Part of a small language model's weights.
Size: width 160, MLP 640 GELU.
Training: a variant of Adam for these matrices, 292M tokens, 8921 steps.
Each number is 500 + 40 x the weight over the matrix's rms, rounded and kept within 0 to 999. Layers, rows and columns count from 0. Numbers have three digits each.

# layer 9 attention output (transposed), 320x160, rms 0.0923, rows 105-127, columns 0-79
485489531506486424514457532480500519549467558458510521427521584518435482513505438502535509505497470491501511479450476443447554533476517435551503502496485489495515525493505509538515483503485500477514571486510519462560529499461470525525595528
521449491477492589503495511487487488523466442496489478537499524470549497423460515509515582507470572501540475512387481521582528475626523523512400468495434500505458565505490444473518486471475477503482495424530528467531451499517485522521514414
526448473456517584502516448521465506523456392481462469536504537521552585435481519521519543478512510481529447515434502556563530486608485518484435455500513453499455542546498423492500497507509457537464463480543492501493445495515520485492471439
541493562453476491556469437531465485530537485468496452543460482476452528439537527497476564497464562479482481437584464613405461503504509521508445472491490493458548544486541523504526541528349507553493500421485488460483464445528503519466480478
470521565485531442525415439524484528556533503482553535499459508510470472566561473491447468509480524491471520492563451475446503505521511510505589494497526524456550485451486545564446515541466524499478539558461474490425507527508513474528536582
486486525461511485473439503453504446436516587425555469561548495439535441579471521476537490509493557589533482450522499488487465464447518497628525521538467506560555497540523572565440491528447517479518554538479460489478483487498419522535533540
416517489521540511469545555531504525486509486580479524502479462507451537512485464502508522486446471531519492475492518534580465553541488472414457522470518519428471459507505498528509487474463536564510438498502538502493533525520470474490441496
486515475518531512526547486533471540494519491566511505500485459507535551445543486505464508429514454475518508554477500544521452524560530502421477513477467550483483471475520473469519516503524483513490468526514492547521502499495518548516489512
470535546516542552475565498548510567539531459559511504512523466531547550523548486492469493426508489421500509511520528460478449521431521444458495500469470460443525413505444513419623558447534510502617477496494517495490534480507546519491512492
528513485496496474513530436463530503493510520621493494541450453556490522498485540496453516464521528505491443463513486556506486524460467505452527534479553530484488474468545517500498453514544482611544455474479573505466466496559497438448451487
416500446533508532386507554480493549490479516525456474522492476462503460526562506460479485547513541574461532458458483514562485490483432497558550546556480506543520493555504481508474453457495502546567478575460476518574526500530453510494534490
505494462539520583491526478501497469461516443575499488543514463495547547501481532490507488463498482524536471535489445536566427521529544514443453509473476488506446503511520452500526500503483457514460443504477473511456473541478491476544416485
495496547488550564491460498536451566491512472460463512469514522505495517455488485555489566499526519443548500486480557542518511444633470500550446446462444518485501529537514474467484507528488505501413508462582450466516544467480563538472490461
553482433533449524511522515463518472529487512454488493489543504475486462493529488450589473534509484472418501467484438463518552471416429524576511482520522396532512509520499511506540489514542513482548527535433505498492503501521487495501503507
512484534442462450519443539480527500533497541448536489508521539504443437586508484493441536515507534527491515446512523490431519492441480505573552528563490494543541492507508548536492474515479535505538538475521520480528482492517446467477540530
496553481496578514529521495526518543544525377543530513544484511526501527511518471512401513477558470445545446515506547589490491553513594502428484529448521559504524465454472495449542521412528490487511492471542521535504495521443539505482464469
454548512474528396439512500480462551469503594521506547483490451513472442489514511504480510522515517519490526488478517471524518545435456466497522523476547567475517539477500535511493502456525474564552497526512536519566506512539425536441567498
562476484473493515553518449507489513558530420460483546519422527522518498382532473509518533529511548427509536452537479486552561492562509492486423438535512481497475546487475515463460541503534476522506515430520483512459455524582552477491531436
473520496501498483525470415538546549448519521586512548532494480537486496524490538525461490474534557482462509503600481535546483483469419513449532510484523505462505436448527549455461475565508511538526526465462502509425543463534576480490416544
549531459509514548580472490499472471501500451444479459488521486518538545412434527551527495522531469503557464517441588578499513459587521478501450480468471490486469552505523474463534517487511512463365510447555479462505473474449552527474451468
471503535570541508517483498466509502490517485559460449487468411502564540479548530471448520497516454482531450534457537524468440505549514429514518509508469505440498495546544505446541466496442520558442404529490507443480479512439460554478473538
486489443520531435477475507472541402450495564550531449494518486504501488575482496459522409503488479595516486542530470473502476547402548507495576577447526517527479530450545492514481464515484511526505487501473477537506471507497447489508465565
463497514495488406499486491510500529517516539491534536489435514505446475541528489492470493540463583495517512468558526502508486542460501481515525477506566498511553452417490573522507548506462518527565574517469505446498524474497446470523581521
# layer 9 attention value, 320x160, rms 0.0859, rows 106-127, columns 0-79
471474565493531558458461472565469479533557564516536506466464517431454449447536473458529491503536521461426484543532485467456494566525556612557460475544432422530555513508461452538506486516539471454524543519506517519487453578548465520544469430
499473562530497520451487496559512497580560556534491539434489562538442461518505532434531486511530508490478484565497472511548456552509571502550470477499385438546562563502472463504514472514546547504526575517518502528511452507503502446514497510
529425538606561484533462486397533538600438499509541462428531502472502523509488523535453496551452524463495550512505584499431474547548551479486498478516487458516493520417372534498489423499475534481500603452426539500484486502504501520466503509
472510476542476465508499528501586568548478593498509457492481481509518522458505568453454500469503518491506522442527571489433471498492499480474579602497462537448451476467501549461453442512443520492495538468543528458455533512514567542514549483
473550480541536489513463520521514487539515541490543387510513496437449483455518518549508479458471471497483499468542543475500413475524488492490477470477487416485489463537495549467470440490521494463485506484522503536483498488549551555547537519
517473518568532512530512512488543584514494490479532528500507486565483500521509520555507504525504456517489484429507498538449493484490443468511573524513533496492498510510498456526525539527449445553474523531500432474475486496539449427525503442
545562495481481539492508485520533467496535518483526539496487500474538494554540492474470477480468498511504524501532555487465504495490524494507515545479520502482505494473523532515533563505542483478517525538487462452529476497536473518463486534
507515549503462446521509516519438537511513477473426525525589518548514545491506470518471559514550494462441492519461565553471500474476411481467513463489527560495551544551525503577575501424445513476512409521481501479539557477461449515459504483
524522531459503535499443477476496525472501467480549520487472498489493492567522510559459489548519584494546548567529494544520538532495486453503510518512468533518490509477537548504580504486451512509515594476435480546538436465515449419449444487
487531514550529515508508524526556393450490473533484515516480484501506485532457497414491436460479509489545510453527423491474492539490414413467532471535488563541501422605557520588545525478500527459509513501477502545481491531530473490526483474
527469579506547512501503506547523480420513529494475509495538496546534446497490525521559516521483509522445493479538457529476481473501466536524498442524488410510523440514544531513428492507552548500487539521502500514495513518503479443463445506
482484488441479547472503513515513477588463515494510468450506516428448491513508554496458544440559468484455421514485494462544466472567566533514480492531443430558554524499462480533509501516480424532490494512560472496469461549508468522517527520
471463468476487450487530437506458480519459456531479513473509508569536489477465496425536479529483539516515524531434454523535559456451431465440519501514538537548468505534474506474489456469501497499515482459448565558492541468473560434536489563
458491435502552508493453478452562493559487523518541493509441497474440501517490509492465493528500491437565492511498569495522503485528495491492522542501504535512476545484481517484544479447502509455508505492548559535482471499470501509506538442
541517575523511477476533511503543527520553535518468537475491524507508482550511435545472529518545408497451462458479535479458473548481468463520507534486474526471479528426578478512536541445479478502509522548527517489529501497456490521437492416
523584464444485449521518526507507471474539449493540553517498482513483511531481492503472500441511527518614486558493480482503517515514503443510485499498528534535464486535479496495548577525484443532507461479443436559597503497517495501549471528
471411552467449481481472466493487567563527586531530488487507524508474494467487546530497468469518491548485503572468471484494499537501525476480476532539440484495517478451468445469539482493491494513515573492510560468520504484502523526487488443
509458493388469484515454473378511571528437485521494512504552527571511506551581557560467530522535519520514489495512542563491491439502538405469523487540513544489461442480553555514513477495504458531504485481520490464499509448503523481507501567
526537521431532537447502523533503450493498527481479500493502537491512437524514454540509544515526431483448498467434445465506510459553586539475489479494467458504522539471466441466476541529488396535517442513515471535463483497436502531432518490
520509518506536518490504555603581480452487525493489481537512523481491495503495522485514538499492543472525494477490512491492472517541507489499522519477481504473511534503519562570482587467512556420497527543559408508499467523549479426452467499
509539482540547475522540479475495463352534498475509536526505450505531523486533457572526508555405528512520532422503510505497485482490464520513519460466497510485456440520552552455430536521537524514505453486500447501492500508538517446474468517
488499504489475447510493502431507544535511489483494520533476491493533489466527384557470535544480501500509502494540493485483509534526490430496513510493569560479443490483457516482518450501473471483507528494465535484498563488525547532518533450
# layer 9 attention query, 320x160, rms 0.0905, rows 128-145, columns 0-79
531510489535454536464494549456507463566526502539520525486540447537517530519456427502483488475520469508514512552443439497502497502508494496482515530487443505513511506498494485555524566474469494521467521474528435446472493493517456488501544476
496504515496566489510566486634543531509511473447444481482513503512571515521491526492437565493495482404487509464551518553459539566494448496511504498445470525448487552457515513516560531509490514475504548495460566553523436463497481491482479423
524452564525579600503471514460544524433469551545509473523511520441488511512509502499483494487475529552496456484489510584461472497444566506495573526502492402428472597434476525499478443518471523488515567452468527401494432530536498472520445458
519512478503512512473501475528490525463479512528492521478508508485425468554557562421428589474503546511542428500516534522458472511482489538435452482509528481541471472471483521477450461408438563487489455493514507571478503545458534481505508498
541489461468398424480476443541408453510498448528589538475523484528582533523541486451494520542527490490502541434551507431503451472482479507471514500534543560529508450548474464477525564482500427522436468587524494644545496483444490498480579483
525471492521534534531506519437492438490534522465412494574529475582490527429463539542588401555549492435502463572438549484505507460504530495518451495518488521519488587550491552495513517500504472540507423460513523534543417437534390517459453518
536478480554484528495489525481482460482503514462471503557523454566497532449471529547604452516517505500535525578410538480506500469558547483515504518468453490509496569514499524453491525484512448506492459480537505523532421442484433532455480501
427456518532551503557579546464564449505504543474386465589491533585413565466447516565546500509551507421555456520449519590504460544490625429496387547539512517514489541468506584523547549481490528551580483372514536474498436434609439493498390511
540499489518451533489550472501480487484523510503452490508572486475548563517432511499446482496525452505509482525515478458489457456567444492466462472449399536481554509493488446505481548483521468513470463519521439477518482457497519487500513469
537476473486433515542490427504459461448495461475521478513514472424482531481526511510517465552493449531508479511542486444479470438490514571507465472485489541470498539573457506475496534539437429472480465552443468590496453510492535500504504505
562481505545498478516506515496453498471514487519540518482545462487490469468504503530587466529456529512513518558439465461462517424530485540511519461462487480509530505548499516496454509517482483487511484501514462487451485481496477493460535507
463510465460483503486508516472471568501473547476458552512535485491545547547446479450429524457493511505480493472549463522525473568490457509491497560504446508461502453424504485540459439516599483509483505524542530411515565517521502502508512521
548502515538509499524499497542482434493531459485525516505549497545493507524501500518525448565506476517483485510496473465495505462569496525505477484470501447549490554562483543517485542491478477494484475537491453548448454486500453469538451513
494483494501461563503487482503466498483505489455459438457531482431494509502504512488475531522461427479484516511519490464523494536479451546512455520478473544453466528488450444460497486519499463527476502504469493547537495502477545511553527468
523514463413447530483490433461491472456545509515543527542533482473547521562464497519487470517527439523523453457580526475508459476475480477506476467536439528465500525579484485495522487560480454522507449551519477488554433482503516541451472494
524468453497439513524455470464451490460452498510571491483560521497506525470532466471531495508498466556531478494521493453480480452456525513476548530505455509461499503486478493487453450595502498471511492519469488522520477525523498445495512509
511509534505514494493500476528553473543579508500462432496460531551464506515503524554476545459537520409536493519436538493472589533446547443546467493514539498571512498499452448505590546434424579527481509441453513481438539482469506500491523475
570482458521448481513435508475446470473456504552570460535537491513443484408543493496591490510480496516548516549431521431459483520450526519513540511496532512476495493544417536409424506477469536473502528492501510473522423531544491483496531517
# layer 9 attention key, 320x160, rms 0.0759, rows 128-145, columns 0-79
501501503473479527503487508526463463512463479514486524528500509519489522470494505476498480489493498505504495504525497491521511500503525499493488455510510508494539484513501507469448519476499527517500478497517511525509481502517502499494491495
449494512485513445530474495498509517515533521503507499511534479481494508487550493507519493466536536507512498483532544447479517492519500520495500509514490485528442436490504496525513517517476487502518499499489489510492526559525543495510498559
567508472503551470562535476535485522551565523489464468523466532492508523448490467500521451486489453474437504511521497500511471513467511526484569502506476475509487506521536480425536491549491480493521529493517546516465478486513450513536481506
553502525481505524527480487573496439501445525504462550509503449516475481450490477507570457534536541460503515501523476508551538513468526499523538439559513468522456540525546520531494537467496529520510540465492500533493450464504467467478448515
503519480504472511495505530481492504489493529466470550468495509503485497530537514535487532485470504529539538519464578455531485501523528478488496494478504479489464517484464508535539529490493475502486477488523480495480519499488517493473485492
524481537440561482540574472491553536493585499504455481550524547523496560492428501455508500489557468449508464531521513486487450542425432456447542581524544542519469431547514539502527470536523464515538508475492564490498521463511449482480490526
472509524479570458565567459458542515475558477435428490543509500523488537460428504460506461496568466486531459567477481516487535539428441462457480569553521566554497485511510541496504467539517476476526519482474533479515482443556457462462465534
515464522499513521491518517497552555514496488545522479527522501528549520484489485456486485486574527489474470506566453503515498492445460490495526542521538479465517458529506543465488498493463498503545500509466526496495516525524502472517509473
462523520542503509496514530468499495510484464483506509493505490498537514502501480504488488474536522515510479543512533512494481526516519451457482536500531474481514462532468497491487473490500522516493472491537509503561478497496493475506489507
491505503501491507466481504491479486507531517508499516497515494503466511517509493513473536533528498500522524518485505452519483527480508486530509489483504501513482498517490504525498525483491495538494509543518509504506497473477488502494501463
493513504477533543500498474488505507450489519499514505487524479457542491495507492503511498461513514485531498521499504514501509541471525533513478508519526503526507534519483491484527535503518488494507503479509493488486496519518501540500513486
467523502516508481530509530485514469494522515465489492492473461535507507510454528519490504525558513550464497489509536550509498458510538476477489498544499495469508466511518501494518504487481512487482450505504517529494487511502471497483492486
511497503483503526492515488461499508470524495532494490483525467487511526516553498485516464467521505481510501501498503459486447497487470503485470489513495503513510524493493516511494516463520493539478493466521478438532512550549523517529486530
528518545487471499481482524477466497539452505488510511481512491525482493494476505555478540514506555528504542494521528507522537510528511475490506480514536492492495464538498471480435477489475508530505515516529519493502462485443471495459513505
473498471520495476497471516492510521577540509513462488553475523503509529492471532469456501514521443501469486537514517476539472500483497464514524495523491466503493466495487461512480496534485459526470490585487511518494525490523512452501484470
482501497532496508490501535498484486524541488500480506509482488497480486514511501501496520495502474513506507531479499513475487542507507508498501485486504501484508510511503516503541505486481498485484506514496503485506497478491476508509504490
487476474493502474522477461492518539507505502505511518511522552477536496523553493509501498478449529508518541490463523464468507541484500452477531551435526464498482445497465495533490446550492504475534537472479510503476544457485513478542508511
516515504497479533467508508509463469531493502462503511496481481464502494466489501515514553492487491475538511490499471534488534546494500522524510465509499526518527559504521497456499515518489494467499504498490492483491478472474511568456508502